Weights of a small transformer language model: LayerNorm before each block, tied embeddings.
Each number is 500 + 50 x the weight over its row's rms, rounded and kept within 0 to 999. Layers, rows and columns count from 0. Numbers have three digits each. The size before them is the row's rms in percent of the matrix's.

# up: layer 8 MLP up, 1536x384, rms 0.0491, rows 1048-1147, columns 0-63
# down: layer 8 MLP down (transposed), 1536x384, rms 0.0334, rows 1048-1147, columns 0-63
up1048 099:421469598520544365582481453567460447571435538552513489587526547608438533493488477565479487447528505412496439479497419496567496515419535488540472492593439476517371510536509570664558644542597485
down1048 088:454569480467381484470542472486492528487491490562513515506417483544636554509416454476540532554518483498452516468466510528478502480511427533496512558494459528503516447518434489488501471483524445
up1049 099:497459553464479451559550580450522482551572528437558569435654445557460610492491549595438501473504495510427398448456495551587471519497451509462532425549505499569547464582491521424555505499498419
down1049 106:593422531552403588430505408510484600545464575518550430550398464494572508549605485400586458558472390473486462544573502437355514517552427494444523552492490487609478499432540475547514532491443537
up1050 105:461469443481515534530467539452446503440458418474539484503528551497556588479585543512502363441468548502463543525451530490519503543460542555481523522473415493529492469440505441562532428424469450
down1050 092:454494438476502548505554448562469482503494513489470499544513548509471596457458487477618512510546476525460468453415464431482484492433573454501436549506442513462494487533490487497451527501428515
up1051 107:565379500541453540509514557462479484522460482389487507474535509455488486570411485486445481471512514439503424486510501460362545538508407471543475506460480457586452474521630391525523532554467524
down1051 099:588561490572513519467415421508514507448399462425480498424501581567529574475551504481436546559409493478482540535530517440489526496597509461559510496518508591478554432459590539445465490501469542
up1052 090:546517491600465542527430446500486555445423503540524524442504482496445479519520521434504511459482560474487480462524457476599488390483472470509500451449478493377498464591527493490465482418520543
down1052 085:545504509608496482426516557513539468486476458543533522426486446557485586560474496487558547581499457420537534512532475495459487538562523420441441484425463573510433530567535474498552408593444508
up1053 088:518459523522543525635446440461503499517471488440506534494474560491516505451468512516508470442545483530536474538526407502540517478540513475556523530499570492519560585547436485523495396511583554
down1053 084:498496430547490459580478493509558441444428463535481469497448472364560571544490521489535595427451484413506468441515641521435444534449468478511537505560559455418470438485587434531431500509516485
up1054 093:476511456535479532487406473440504508547432529486443496560514512500463406466528466524462446495460507508445511446436416493548582675547458463436538556423589497539471410558453492495461420515464508
down1054 082:555482549534537548430418568513447502565487511499447527458514461521553375460493515528463578420442483497501521555519430484466521505407459490365518452521517587491468413462538357528567501557472439
up1055 090:572561435564508477438487440436571491628481505507534483410545531568446544519499541498466484477506518410462500529510501518507525446451481459460490557413446500512541426347465525447497453532457542
down1055 090:555462481526548406480476532566393541452463467463495488601465441466529576398448513569537586494592489488500522417463503519444505473581467559507466605612499454496488479528560487469483458509475457
up1056 099:473469451451386521549473545518500511533413424450496559533494461546395485406501485493482465515498466426463388470505480420484513559476482475508579409418444497511411546498545459517555464469524541
down1056 089:479539480503442554516528505505403464407549493426520474526511524478577529387531485533451574527499478516430506468523493517448402596492562555495583479545552420446602512551454591463536421530551420
up1057 091:409550520522669498465581499535501569464419436518469425489473491515567546494504469540562535537510493522540559494513490596483491492459494520549561597492518433547545466550590512492552547527472526
down1057 098:573490495584482552481518407427444431566426541475353539493532419440525542529360503440455465534459470528508544414528467476431539488535505534409446490513497531498531588551410483439605461461566466
up1058 107:463531483525463562594530486416444446475434431570526487456561560472494552456486537480519519516553489490528491558433542511530496513395468467471484553494596517465590497498500496506528515507537501
down1058 104:455513552486495516441452552501538395532469507544543471446485545483522486487516519378448483533545413467426513472463500528580528471527497521556429513467542475510552539508583457446491436444530586
up1059 093:558517492633516438523582493462574497506466412607559514458548549559415478384512603423566456619479486548467587516471542449583527421451492512627535429465513553484429578547552512511527474510585546
down1059 087:545387454554448550517512439457433543494519476532505470467410474569564506425442539494531567542426472418480436545515517440558575452519527569484440448446480456437487556522543464539496478518465415
up1060 106:490511460487531452449505541515497433512469510485480445506501509449568562566558561561508426495555548401463447469440475576549471496509535525484460501522573516466518509568391461443596544515433512
down1060 104:444454492469433435481515520408406568479435422458449491439454451449476474441563520444561570468572493569418521475454472529517494517511516507430563477401458567567469512575573516457522505547496592
up1061 106:492500557454570531548522509441497613526490553450436477524500482521524494478536578511476547514559515498512451497494440559515543569491422524445481562431472453480493407463530459425446471506495460
down1061 100:536513502440596470563533440456474530599551491472525491513516468414411466475587468477493517538537500489458511561493552468578590482489517542508562458501480475533450502490485457501507551485559550
up1062 118:562496479554483482467537488526487435458498403440411432528592462491525477494472461468477476529463444512512467501454423529423408553602455514411468474492459480523405395539402568486498440424439509
down1062 119:567533520534433508530511456432522515485499497474534505521475446450516463521469485501488559408487454549476488416566444588418350540449519489560588524386472493455526555523439479563514518504458492
up1063 103:614528504522569467482550507424578491553498493504466513456407527501477511466561538473520417515505470547447531469489501463499470542434502522543534524428417567513525510459495525392490407468433457
down1063 096:466463448492459503405495437514441542677444471463455524388441536499446410459471501423497464559468485497441490480475500451450468562494524499465478471459502541476513465462365384459517502465439455
up1064 093:492459462585474544558470535518477397530530413457550491480408416570559491400576520501520563493582604482502480576437480465481522534487530593508501489525443570529486515496415596547490467584388488
down1064 107:487440510452560533510525420472517535415517493473529477420598517516429471529451556418482476566552508538439484366511539456496538596489466495534509501477549503448541539587483439487527555526472556
up1065 091:579395518457546599469498520462480530537485432381520536552445458413471498455519503544552597523466493500511564514518468538531605581547543579429526494503495516523470565552451486563493530553456523
down1065 103:519448422498480495418484538529518460452533500477534519477437436457517535406520496568401486408423573497458409439585488561467472535597461550495481470500460547531444394539516518487424525492508547
up1066 110:499503501483479522434566460537583426513400518466460443520598573563605477530409453490482557558559499521519510446489444538471484397574429458484480518491571525486556410514560481493492460557564608
down1066 109:444475483465404478498467460590494495461588454414455478504457414513454559384483563453575444579529441541522536508463603463516451469452486530406548548486422524426536428506474529492573505535589475
up1067 108:510590500482496473439497517497466573470531456527468510381439490463602483471450558501464465466444460574423463414556455462476428471472487552453527506581469587486442497480520409569512501479492489
down1067 099:438480543496495529522532513412527438519473480498480529480491543435482534547451369438540516435566457445565516531507431544497582526500541530551511455465548551540491458496579526492497448504436451
up1068 095:509572401502469525415430449519506631572499471536461519493531484537475441470524513513431462564557592476538447511528464529447548540504543518546473490515549598470443470563481484472489476419419539
down1068 087:473392507528418450524526480532479356432574490501568532493388477433552504513518419463498530434483492531501531563473488493486519493319437429518471506544460477468483454427414390466411514462501413
up1069 113:457446503492522418479515534530478517481457490522532416407513469562469411462506501510386579546562442673482543536488497564571465452506463451522523543506529565509463544407476522502464443476446447
down1069 121:450541459504445421535472594588471419462520432506479549412531502503491505512508473548469566531583463430443394414456497585484493430578552498567486636482507485449461475507501455489504462534539523
up1070 111:520569574479529600545550519451572537492465444577414483463509398574462590532476458529499556562550587528424468407617463517532576482475459569535481519553454540492538386508475562439434439580415438
down1070 106:514518523467419412507528515483504368508544489498465471491498461531428445577560552509515426362472485516538382433535507467415542510427426573537521511571479553560511478567438489440591543528454474
up1071 104:520573451549522427509480488547624563479490474389504520560491484492433487486589471432491512565583531478520538574488377490480570460556566546515476411617535524470519507490460501507536559538542568
down1071 094:486515444460481524502562497477520460475392487475489569562472443517562515535417499497489457470540564417454526491536522528594544504477587536481485514363531517490538499495502377489467535524617485
up1072 096:512568443639421472584520465437479529436471538480460523494509456508511517533518536492388470465498505480462438495419455417533516506391494565581465553567565477491409560429433485512513437469656494
down1072 105:555522500459514459485477457465451429482558432533532502466416496464453493428463497526552478518409490512403495517613503401532476420515440475488608554446524513447517470460519516531474479518575495
up1073 107:561468426412414466334482514467515370514456408534447524570581541475454555566548477490565470419511505463509392541542456586558431530474470493534525478519533542525542410477528497486451473517557441
down1073 125:516408467489546525443478563448557542555498481419489522531488531527468512481434518406449520488477457458543523489518480557520599516413462479518499491546468403520544464514490348516438527562496569
up1074 095:496558460547529572545468535529463440503548471486429573486549486444528509535570440539415486477572433383470542516512553556579560487455570480490445583471497489539489540542544511464547523439530444
down1074 102:454517582466495525463458575525467527536437454533491435476487536527503522429402581517546569460466562472587474483456426473432464479566457488554407530581599579437459602583560516521433462613406580
up1075 109:468506506518485472504491470523478463467572491456547481478486538512483491454443493467411589431572428493416481518426540560561406467461526448472503403512569517458535453524511486444557491352415504
down1075 114:554514475506518463446462456484502439419529479491540456449455458484494545466503518500554498564573554534472541514525500595451463494532479538519584509524574561488391469532518537469439495489403470
up1076 090:510548484506424553494441429500568470466455513538482579489403378593512497495493498482496492559465517598512547495496494541464443502526538475431432476489453545454472437619454540513486519559458440
down1076 087:513533493511592532521501403523445525533473481544505471500476574485429508512471415499434522472503413509452486535437539398519504504491479521538439533494611443484485553540549486500520501517489562
up1077 102:536512442485519522526506502524452545404545549587478497507437514526395450525453539530566550545455541521500494404535531359455532493457583490485486462545477437470459462586448508496497460432592461
down1077 091:485554512596574457471472529517491419428554500545573492484490499599496393451549409518515491453532483489433602462510530515531524489577535566515505468578466497498528468425491481542581555494496464
up1078 098:436455529460404473433550464438486509501537551431620465586437586549514558411432440507522490537558500429541494512483486510501486438502485499528539535492513561505520545520505553516410552519439563
down1078 095:498488523482445446493562442541472526464474572525493492462562483491530497524464506560485490524490420564535460490504482453514491510455495560475529535468445521539493436531436476471515401432513554
up1079 102:514599618600493469493431486505563494509541484532502530536532524505445483544564509512492463600416510499600510521449474515448489522482372547568407452432574487520614495532424485526528445480531472
down1079 094:449504459543503583445547515478457528427463525515503509571492522536561562571537505523447498563459482543457495449514578464478529416518516540496513470565445572473554460483538510494495576490518491
up1080 104:529532491484452520449468402456497491567419525428523498384451493536497526561486478540501450572412417541510535483503512502474589516420555508548498459556440548569416476547457596516530491595545628
down1080 091:393589532436454512501513484471500504480522478558587523454533503406528469473487584577552467411570586314507551522466502479439524426444472541485480487486505499472479483479473524462528480497504473
up1081 100:458490451502505447451553529472486496431567454512472430523477475509440397456447474518556442541397610470516552559546492487565391433464422421574546576487440499530519588590576491503526533453586538
down1081 099:495528529450493463641467439501434472593458554418496478557551461447445527505468500531433565478528397540500572522454574460480495544575472553507514469469597523499464561537545521561470526467547459
up1082 093:408467616453369512466611491564516435446580486540594493486550540537415461510533458396555492405483497495523561499537444498517557510523499512481516468525491481515532467498404506530379442462561483
down1082 111:552406452463527482488487546567440491435587550530512494474473457540466507460545449514481497532501517599474487482478494465522433482436510558537405543460501489428508464440578553442501630501542452
up1083 098:510481480576486489441591491477417535462473538554397467491479459557497525582504546510489607497521446449421498520507565536458501522508434465468572477577542533590456474563463510443582409511490503
down1083 096:557548490421452526564457530460560504534434433487549516530471556374501540501538482451571494501444537414472622466461449486486468516509567539552401519466509516459478543429425549510419471505493383
up1084 107:473539497463475521439563397475461520500406506479579421576485534493461497535517458502473548499514457437448542394461545544452469384433442466517556502463465509437567521394575394489418455496364523
down1084 101:460399492468552483521491466468512523512514495360457530488468528444499567535471530463427528503442491516509544495474451538471510460508503537496427500502480520460474538486414466567487552389498512
up1085 092:441549473559507533454466501511570477569591469511498544466507487502450533530513530511530545481447548495452493521585508547442404438587566541443498473599580526568489511561491455480505529458439498
down1085 092:467474480415517578449438527446598491470446502495530437498495523424469555491649545438583488537478433466430373504500505486509456471492446459489490516544596489529434547412504476516493485527393476
up1086 113:422465448463501551488563546507542463489458570495479422498498480491514499516491519509475472493581573588502559443492484637508537458442580540496550558595425489482515451443558567532537476550393443
down1086 119:515546540507562489482438511579585410521435462494389453490505480519455376499457502467465561477584474451433509549485444463471503430501625521444463548411500535447535514494503529507536422471632499
up1087 106:545428550526517463480543446461476537512503578445477446475549555515489564525436511517577497487445545402496421544387525523582526419560511489548553353404447524525518546476515497409493377479541528
down1087 097:470529479523408578522465504509454497501567444482359524393550500411548493489522553478502521448500515428438556507543486455456425550458540479474481614531596483499442502565501501482511468530555470
up1088 088:476386542521549483479494530545497486535504495470570467499567496595464526504529439524447531418534550505531434526462525494471449457504522490527534506600461495500484527482368611573551556538421495
down1088 098:608520461514443415574531438565543548526534443480473503469427436514501470494552571558594514553451456489436485569551432606472493420531558513500472557501481477513409425461478470505511510424560516
up1089 105:398497575512586520528584528497529585483450547472458458495544496492495553459532483450593434498421446523563436510447428498451512526484470573488533435482528420467456480572478457522492512597512490
down1089 101:525582514549439500406399470590436553534507472504511509550600528523471447535502413525516423565400528460524508474394560505502539540573561481510513519406527451480544518491510468453386436467410469
up1090 110:530593484597510512498485578498567558515420567504457521570497471498515537500553536383432470504468471491508508543467465500509500514486623478559568552537463479427527459596509542407475422605475546
down1090 099:477518478516574494479471447539517419514478535528530427419515501481608483475497478460468453528502365508512540514485486397556467513619475473421543562496457560524506510525580474445499465516383583
up1091 101:511589474501568430491435567574583444521523513533546516443532562579515473463480490459499563546474452471540561509412421452528447557613516554573580537486469546539575495501466523408462445563446586
down1091 096:475474519487446520548479442461415507548434574451446453458432561556517393575543458406470525545556484534516523568482640535508505500536497512501427514516484491495439478504505531525566567454601438
up1092 087:496517518534534395557500425482538544440505557521481561464472386533477464523551553505561588547523475497590419469463550531541477504563520416465539467436461482527508539537435588464503410488513400
down1092 092:523423534534535424438444528445614615448467530545467494445504536510567528469459505527489479521474506490497418537502592541480505458498421502447540489445508480539460514494515444438656429500439467
up1093 101:449487466560508547434561531441537407513575491513579533559509486527556463451539518489581542464550469544421408486517494486543474513522551532496455539594470544475493498502504529456462588613551538
down1093 102:520510511477491430463497564403458473407565484498537497503494601526408536474443500535502471502458518446536495524571461603509503433486472403405502440492537458559435481512514409526560446536552465
up1094 119:424508488474502482482395616561434404409632469405552496406507507561417456453560556465477550526541487477460465517515530601550425501376561434535464387463453530584466487533474538477490499486441451
down1094 133:411427425529430493532467533491436425502513538479548577480444494421485510423526507496578371474525478465478534469467468616567530493483464491512512591498504448470579491616453513455408464411499505
up1095 106:492436546468516574555543509399527552585505477495445529467420417456542558500534463602490479523456457586528451441598541418548495493415462529503570567478521473489436465499458536465530449519435446
down1095 097:405556498505494487517425514502446554432571497564494466461515484520494531471511489524492415499522488474511497542451371457506537493488565476483449577493460483530531504522476459489505446528457498
up1096 094:513471495509493528453431476516567559500527448542503607614487456499470530495537451479520566527608516524529441454534538515626474487516558471466538446549407430514475515526428510480531554396476494
down1096 098:453467525524524460497500572444493536541425524501461485492401473457490483435451525582488559440490449592457504444440519586365476452522481483493370596609522538475444473412429493452541529491566413
up1097 102:456554480547497448519567429435549518529496549513488514512498490551508533515545514525522534508349425486514427464535490450555433518508567499491487515466545436460473535504538403457413593434492464
down1097 091:459521537464442475561542493525400449403480445512489425466426497485540461417419418520422460502497418377494502518529459536559472467485526605465452441477546560508456470564499493494466483564509480
up1098 094:391562419558488476526466453456485585396470620466530482537421498513506522550488575475454423548525396578614423425551419486488551490464623426476547523437553488433431566532524538458462569469503521
down1098 089:561466459432460478448482480460529432499504509464450458550448500465536534550549491486540526496530520378501569489465554436462400502475421518457541537485446509601523504439467479469470467460546366
up1099 112:435508563555508468569391424502471482463525531456527438510369477314405499569500501507592512563490445496505488491458501580362459507520512491505551488529500564485558482556419471540519443497426534
down1099 108:470499489576428502508491463422508530399516447431445584467491464514465475428460517523468560540589537496495656529486542535467458510475517482489539507507476390439434524472466443520372626548512472
up1100 091:547453515527507436568445398485547519520516470476573537458418551466473482386522534439514447508427510449438450432545533484551442532497451504494422501517551555487564498479428561500459442570440517
down1100 077:531475564552515496483495465539527508509385431454449490514460515442511582522490438569496536443579528535563503477519474490472498516464485469459409536468404535436472483588412500532438521581523493
up1101 110:464576548553431533448463499484448484525530510525585383568456452420553460480613509498463465556541579480619477463500477474499411451548469479488511546492474462491376517538546519498549566452537585
down1101 110:503528533451489544463469525510511503512446548551490499499504473488541504477464487476474562514502577521480564506539502467454539448324463512465529496493483575440464564448490407530528486504538496
up1102 099:376514491414459490448512417471521530443449511539492458469429457483511483476512520535513465546550499461418539459505443560632540510472587429511494445508544455428472501558440589560517366552477476
down1102 097:596475486451448456457542458505578456507521520489567442450571467557585537525492494589453457540395459515524417440471557480439564527441500469491462513451476564524559568457524461590459441473406437
up1103 093:589526573461512542456451481541439524478556458468509431472491490548548499541598424453488510562482494442566540377503488515446425476559535583398479631623415445634492442499554514484419600531446392
down1103 103:479470446482499430485553435523551455450513558515420528483449610601412518513446573455511495470524537476473352492455513503442455475485542476407481471478523585451645461457545537527511420509618624
up1104 095:584600468507486530467442474515400505440552495522498443429495479463488538450550465511544506654464497507555427483485495542519546487375464484517506559539460420435470507475555467559569441454632505
down1104 103:519522555511468464438523431591488553503514343560460566550447447521461456468566453621415592523513515556410463469555536530462502454482523440405491493502462523544521475546462494435550537546494512
up1105 107:498456495466453472490532603506526568445514439568488487514591478527487552485494549408597460439498520460511341543472421486437472527540491499595507548460501510518488554509538484481503445522472423
down1105 109:550466540491427444444451561486506401503507505452519498503449434568548542478499401440510516510490553525470483467442505523509490520520496549507509485467563524523564506457466495539496555534431572
up1106 107:386484523418509494534499513489446542559454512539598456492514431489476552536512519562519609529544441517514507538548530433545410608554526498488467507498520514469487552486566587524365531407496504
down1106 096:534471476511470473473541522580471476539506478460483426592483472620433489506513487452433397582541533473464471508558433506487488577448542456473405422527525536579549449508443502505631471434506518
up1107 110:605488539547533515488487500476506580520570447412477447583448513523515497500587540563507531469582501464493588480486567554504465547587520495412512460443527443474585522494596452543503445507558605
down1107 103:557535540413495496494513501515455455527394508469506572535471514517574551508514508535543492508550384482474506484500510511510488565541485550424517599499563557481434575472393494462549548492398545
up1108 105:528503366469500519445485510509557505499550487394465517500536418499501449560573458551511561446499445513527510513576462463483585463500560509435529584518534438485554412590457508469490425518424527
down1108 090:482430503592416590463584455556542454464496512454493501539541546553523520524522501490539543357470456572530512495604433540522448509473477509525416474551454459537497524446568579545470520497591494
up1109 095:420499508542430553531450492535498490396539487514492507516502471549591508416569500523408611526476532486583507473506463461519389523514504481532535523489504493565464502420524599462449400457408454
down1109 107:485485603547426444399536431529453528677476485522460446403544413484473583647540524528567542475538488558394533538509518559416465489461456488483446478545601507541441556615455485572479497483670545
up1110 105:575639491513602564488413516505512519437591534577550549427466489487533531498468507491601568535536536410539458403468592548491486480488444351539554501574593513512576434487547518464506486556447452
down1110 100:568564519436513458447399431415532446489520482522525494470444539476498533480474541443477512531524514497498514524431527540497504472515522461494529531559567497431452473513433422571445504461516397
up1111 102:493497485469511521456543553496418430476527450512462399485527550451527594467508510499470499530598466496458462508465486466542489539532540481575466576471485539593483577442444394457453463537584652
down1111 095:440509550403570479548395466415500511503513488589447496495522468514440458477487555451556507553538543495465539447618545534532456380434480497452458474521592505480480574452550502462444453454505534
up1112 102:619524546477520533446463442513436490443508422479460529491631483534472523534505564451474462552458562508553434534536610515487520413505541494501546600378484608469450603521531517370429579474607499
down1112 100:438461463528520502322573519544526523566437466522496521503548503478495440493542526475439560518581470517498434474449553560584471513536489468474571547497552525463444421506425497491463561513405434
up1113 102:501559575482580502528532586485514612587496434557585444486518516414487415511527466533504399534502439449533465478457501507482453495453540549473522587499522602526465588458457503540515451481475505
down1113 095:564470488420584497552485504596445496500502481530532531529404568517473492482486544556543545574363542397413485508503411518506517511464520559527494531440471638530544439462538443592470524566548485
up1114 095:511487563510488527570455507564505450523532510496539439522461539467530504484425460431481420466448543535543410610443455487484477465493458497448466529418635507524498495555395513567540516503513463
down1114 092:497467471432492580496615532409491518449516474510472446469537556427536538524570528495506541452432538532530592406423576512405526538476508529532514436457420501522578516384534490556458455416434452
up1115 098:475434501467587446467493468491465509502472608460396581467465476483576457560471528497493454558521574421500488563536499529483570467475516459460525509536521545621497469591541545557554534614486522
down1115 097:552513457469544500531528490427501509393503588512452463521414493469558492446390521580494550506476486570417543487447532491535453489442524477548497511456501516469431580436564533453390547534565462
up1116 124:523538458534435486477549506510572528596548492586472435489520540512549542433568514517399411565529421575398465433456492471475464489499587567492486523517562491472572449449465449477510494435397458
down1116 126:543465473563530472480458543426536469498505500489460487488480473473469511535503484505542429473553378540464473495500510443525535441489512537415488445498475525502501519542476497486503436526633536
up1117 102:505447449534430557492516487524488423406449562432478510432508465482516590410560480506508493584529443493462468406493490632484548478477500527548568525454462563439419468542531621378465472476493516
down1117 094:529429476456572460488478548592508455526480500432521488489378467500577493468489392450507517506457564446504518452490353467480448425514528472440539553513497494516453500515563460482547461468496615
up1118 097:502446520511464489453479513602449562502509561466511467516447452457526500560530553498557491524519510549521441477542510463615489551411479392505446520473536467460601488438528449519436501479619513
down1118 096:546515542392484508423464530430515475441541473521496490487609592462519542508448524519453544545537598427555486533407436512434530557452556587471540501380495617467450528575466525521524574549487547
up1119 097:472519475575496491441435571529498590517565438469482429459452513460540517405537577489525549555618552539541534532431464461506469487536435456489543406439549429612534447558471558472473522569553465
down1119 101:488398401489456533496456446560524492523497490493509498458487440546539448445455493470549502493480459445455510477518420470498507592480488536592426511506522545474534527507445519443546535473474524
up1120 096:543467409484357509493465504523473521587418511408465538541438422633537537528500496392475527523596436492543505487468551411558448578468471497521564521499537570482498562520500506509558432449489469
down1120 094:530495461487600422588619476472537457523564502507501434388540528424504425446500447594480510524492522575543562445466389428484541469513493595501550564520358528491485449563604461432470464529618568
up1121 099:498559461385391511572527519452498517468496515474491533491539607414460556489481508447417424564646469551480444499484493374596505508463499466530420484457508509442496385484374520500541517436530457
down1121 091:523496473486526483468393489491499563412582502595468481488531468396507417499378442489498502388482454477499500491398494493428428498561457473437560495470470533515516550548507457384477491512498508
up1122 095:539464498619535495522538546376497489483563506506471499446487519573495510585487490490502507523591449459536569509485522550464432496501494559511516509419486413555489442520471544513546476490416510
down1122 097:473449471541445636532451550405429472466506487507512391567400446505527469503524517486490555502451470605571472541469470444430502408468577452405559466542455425545524561492494484527470510499465465
up1123 092:501452436488502566513407479483519630486446455570490408510538445480508520413502561571568505583522543513475460395550546519401451527426556514515433547430523468495552457469566552465459508485430482
down1123 094:476470526457476512559528463612489475442546459492490559536598526581447567474541542541560485477566456473535512538489494391498553455452441534504570491479555557518496534490558472493507538564478533
up1124 095:486509549458437519481476569575484485515515489465544487605534509527407541459507395473593465557435469424617436474475550472552494472421452524543506502471507466557424604481486491508532514543467499
down1124 103:463504566417508516459542528576452496565597477455581431522539522512450359459387535447429472516426539496540497416433488548529564571499615451521522500461572550413526496502499509479572466502484397
up1125 105:545444525435517448437504481378559489538471527508494536486426534432578471434481447579521427481519452462503546475510480502485445506542485547468492587524473490446535526534370571549489586553563533
down1125 116:495422541514514483543487530577460495494564485471426434441528468542424457535475457499482495484471409460543458460499414455434526563522495470444443439444532470415457472577491545520528416379532538
up1126 102:555517525455493553422464522459595497553624557537434452490452527448493480439520562548496528468527458479530604396425578434506533543480535524454597535453563501645580553514512500523486520464504491
down1126 093:402527587513406633570457485486443548474476453417580572601495430552597416502488539534407543508515479522486568454521426478398489547537582468461519424480369506401443497484414478538475533490497464
up1127 112:484483444504520469528560510527564516523568479433530435450549560500501505561470512530546531486438513542478388442404397566455574556522534478472442513443532506565505482519473548437471406495435483
down1127 107:561413503585454503485552431490501552552522628501507584396543441529450487513444487526463571593572475512492527480528452469424455642475467485494574501505505502483452444462427549521507547485481424
up1128 096:623538538511473460492554453419540503470501438448504522491498455509492565518436521408559533535501438471547470493590509456486553572423454418524476453445544420576506449540515493488515529477578404
down1128 102:358467487506508499538516608492516503452426436485460475525497453470537547509528469463493444515526492480478484542438559579500438503505557474562516548593540527432461467566499540449491473487537409
up1129 112:518564508457406494459473590465513550519497568482511517554506531497443444463434492586486526607482508472449492564536482459460445498501522447488469419466476439503459463468457439466515550515488575
down1129 101:504557481446498450480506526496556531453575520476507551466444431473570534570461435546506501500485408441517500557568517518555444479394506471553582502477393504483371462420464526374466586500516485
up1130 092:507538537497476478505502444507570627529522442560515502457462439430452502505558531540536635507523457484590512476553421494466485511561570605448448548620579491500530522593507563495426569518433479
down1130 090:456464447583551471524408532449500513510552518553547539419501464435536457530531484493468459424410433450542485521493596499419407508529556486482418471349532552466474507517516477473557449517608508
up1131 094:526495420576561554505487507535494471589446401544518486492473518507539523450473381482423446449406460404443561474435468483493519440438486459502494509531490454500665464438475424491519431480464536
down1131 097:446604407446493507599436474506447485410548581505417516494458546522527409508509567420433452483455442563471525449579517432498541447584506601619495531477425529521533572478591438479476493508591462
up1132 108:504438430486447436466528521507650453534503508557537578530438489503500503513384528514511474445434515473328475498553542471551457490445436414484557499493551423476489488525445535465514575495532492
down1132 097:465522461442564519539515530498414493440504508549529402531550564461554386529501424414576583434472523420487475448447532522497407507477506479436548479544651491523377558488458446448493485531401465
up1133 087:445390506489544455496521511499525533533510487434579430461577550409554515497487467476437504436483453482519502584429518465445579413468529484502510436489570471451588573503475524487508389591496413
down1133 099:505553413398543597559502542570544515408461521485498551612442405413594572475538578497509561527543499427456465521503570547466537515440510477532402528500468558447396401414515421466398493365467560
up1134 095:546481533506448552570459455467406496459490436480503539497477600524492545435476496425505519564535620394541494494585552528493572490482426513543581411454424536411590456476439442499506560453459445
down1134 100:477527509413474465492503545535503515567509561515515448480568470498484550517536507515511474471462444494441489428434528502641446552468517521516479559496435527473463467581445478511453420478535529
up1135 088:616480582527495450535458421542497486492445470470535581410561476491366502476571489526454443549538459438541495451517540515466481459515523557570510516410460529457537440427468511502538505501465459
down1135 092:570469495569525434441537563410517502519559500465511497556408509472563433463584504480510543451521360415522424514533523466558586408445520427378458481560575536522489425439551481507576406492508530
up1136 106:503461560460456470388516506485456518491541583439508526587573501580484556491543588617500485539548446516503439470532440470551599587539528506530539580471506597536443478509566538427500460457503504
down1136 092:483540573534409476447465528544474524464483429515576543451500534444490437423456564490399487493448515522497450551448546467430447453520478460496402501506621526582434466421564505478468525529371504
up1137 106:567500460478477519426447557396415521529462484572495560414421505522489482476522486534500505546601480546468540469611477497480491521538449555536535605551462565533512386542496590429492437537605574
down1137 100:372527487449420373482525533476576487483555562482561532475563480494435520429450489497453470483429477530475495443361529512538607518509500497539435452479399482467539514456572506611438485455517488
up1138 081:537529494482477500654408495489423497418438567480359380544542506492504485488593498460468511530495466424599448366561519508453479445489467482456492555423520577494439549525544555535478434462510460
down1138 098:442541467530502463536451528511488540553474522531475521592449508447544476463515399523464553460449523511462561562457511415501501486533477508449614515561460477558502462434496476523561454477558518
up1139 103:622538432539474509461512607460517510428442465526459536505477502512451520406444570473505459580513558493490513487557514471547416473541544483521434531546520559380486516496473513482449535592388497
down1139 092:529492501399566487493531539499458481604530515456511467481489497520432477439524378543465452425513477493532490509517567560457585506462460536547552473487470473501551470419517465610473488424590519
up1140 099:436532595492494546444502488551435479452575513523518496442560564530464519497485488502471553532534509479522402531466449561490417432453471463533488551404479436527466438524442592509448462567522538
down1140 100:495505525558556461443589477374552496478438476550510532553490476536469482632515455507408451540442490482522555487506455487588582551472526458393491429542497537461528504503538403519533475503531527
up1141 103:536532518507572534478447592504541436455453476536506467544566523453492444481535512507530512464433468524456530443593526494476476543504583542572574445429473494554568487434481546435549459526474492
down1141 127:509477515510539542412453414470489521553510453532562539491495490456482488465543532503514568529462547531617499564460488512487398515478507456478453516459448441536487523547536492502545428465451504
up1142 096:525448589547456411446535504435528585537547465445395489423512463487516548575441541559559457454463517504538526445482423457554519458516441553507505542486450474473514496466600450502470418400481541
down1142 093:526493437506443493478542491511637417512518446498438497524469543449618471530475400509469516529515501512546507558509505489551550487531507481498390428537424462570457546556522578523542539520441483
up1143 095:545489512439493539425564484465568569628558538489510497526551544444519596474526410536523526486504398436513506477400570469493522515486551519468540499360585558502489553543445417507560496493562526
down1143 099:537520566557485535514593597513548450474453446540527458545490511577582521530539489503512522544570497545459492426520546322555528504545451569504471515491425490429456460453569474449445419572503480
up1144 075:460596610539473514396475538422462445526553497503573465528458571490436515500627617421430502519439499419496516503493516481548540409554429484511524479491425433546539419610508562493636496490464481
down1144 096:421435527431503448433517570526449512533505598452445503533434490493666559423553534549496503368486463406449450526369536445558597443510498447427540505511455478529465556523512431460552511491498452
up1145 078:572540507560419419537551475540433456425434572563465463494442481548500586514491489377515586473507520518523562490624501456434394408508576548508548533459495506486534469563533462521494468507446458
down1145 098:420468438423525444605468517460507530494557440462490476483469454468420469544395451541468490569481568550539427442438498605583476374523434499503444479471552489459451452495496501493564479493559482
up1146 101:459488521375436547427506506479511511481527460499479555379511407525440482569567493518558453517570456558474625494475482483468495458490476580465524457484455435552414482511507495519508477495534461
down1146 108:463420498524534485554502483540541489576430484446472474505519468542582482443513464575477456449398549454460457568525530393443469536443454543537483534501536521490593552515542456455469521410501456
up1147 082:492524553512429530560454539491481444458465464589515573555489510475493568470478545515595445489573500451612526552573503483489526492598560596480562522529518464554548633551474538471429476532501529
down1147 096:555539597472515468541537595451454453491514526525488534437424452515487549449480446478435456459513512503436408555386681507536502447505444616468413568467589578567463521413525505478479434422522441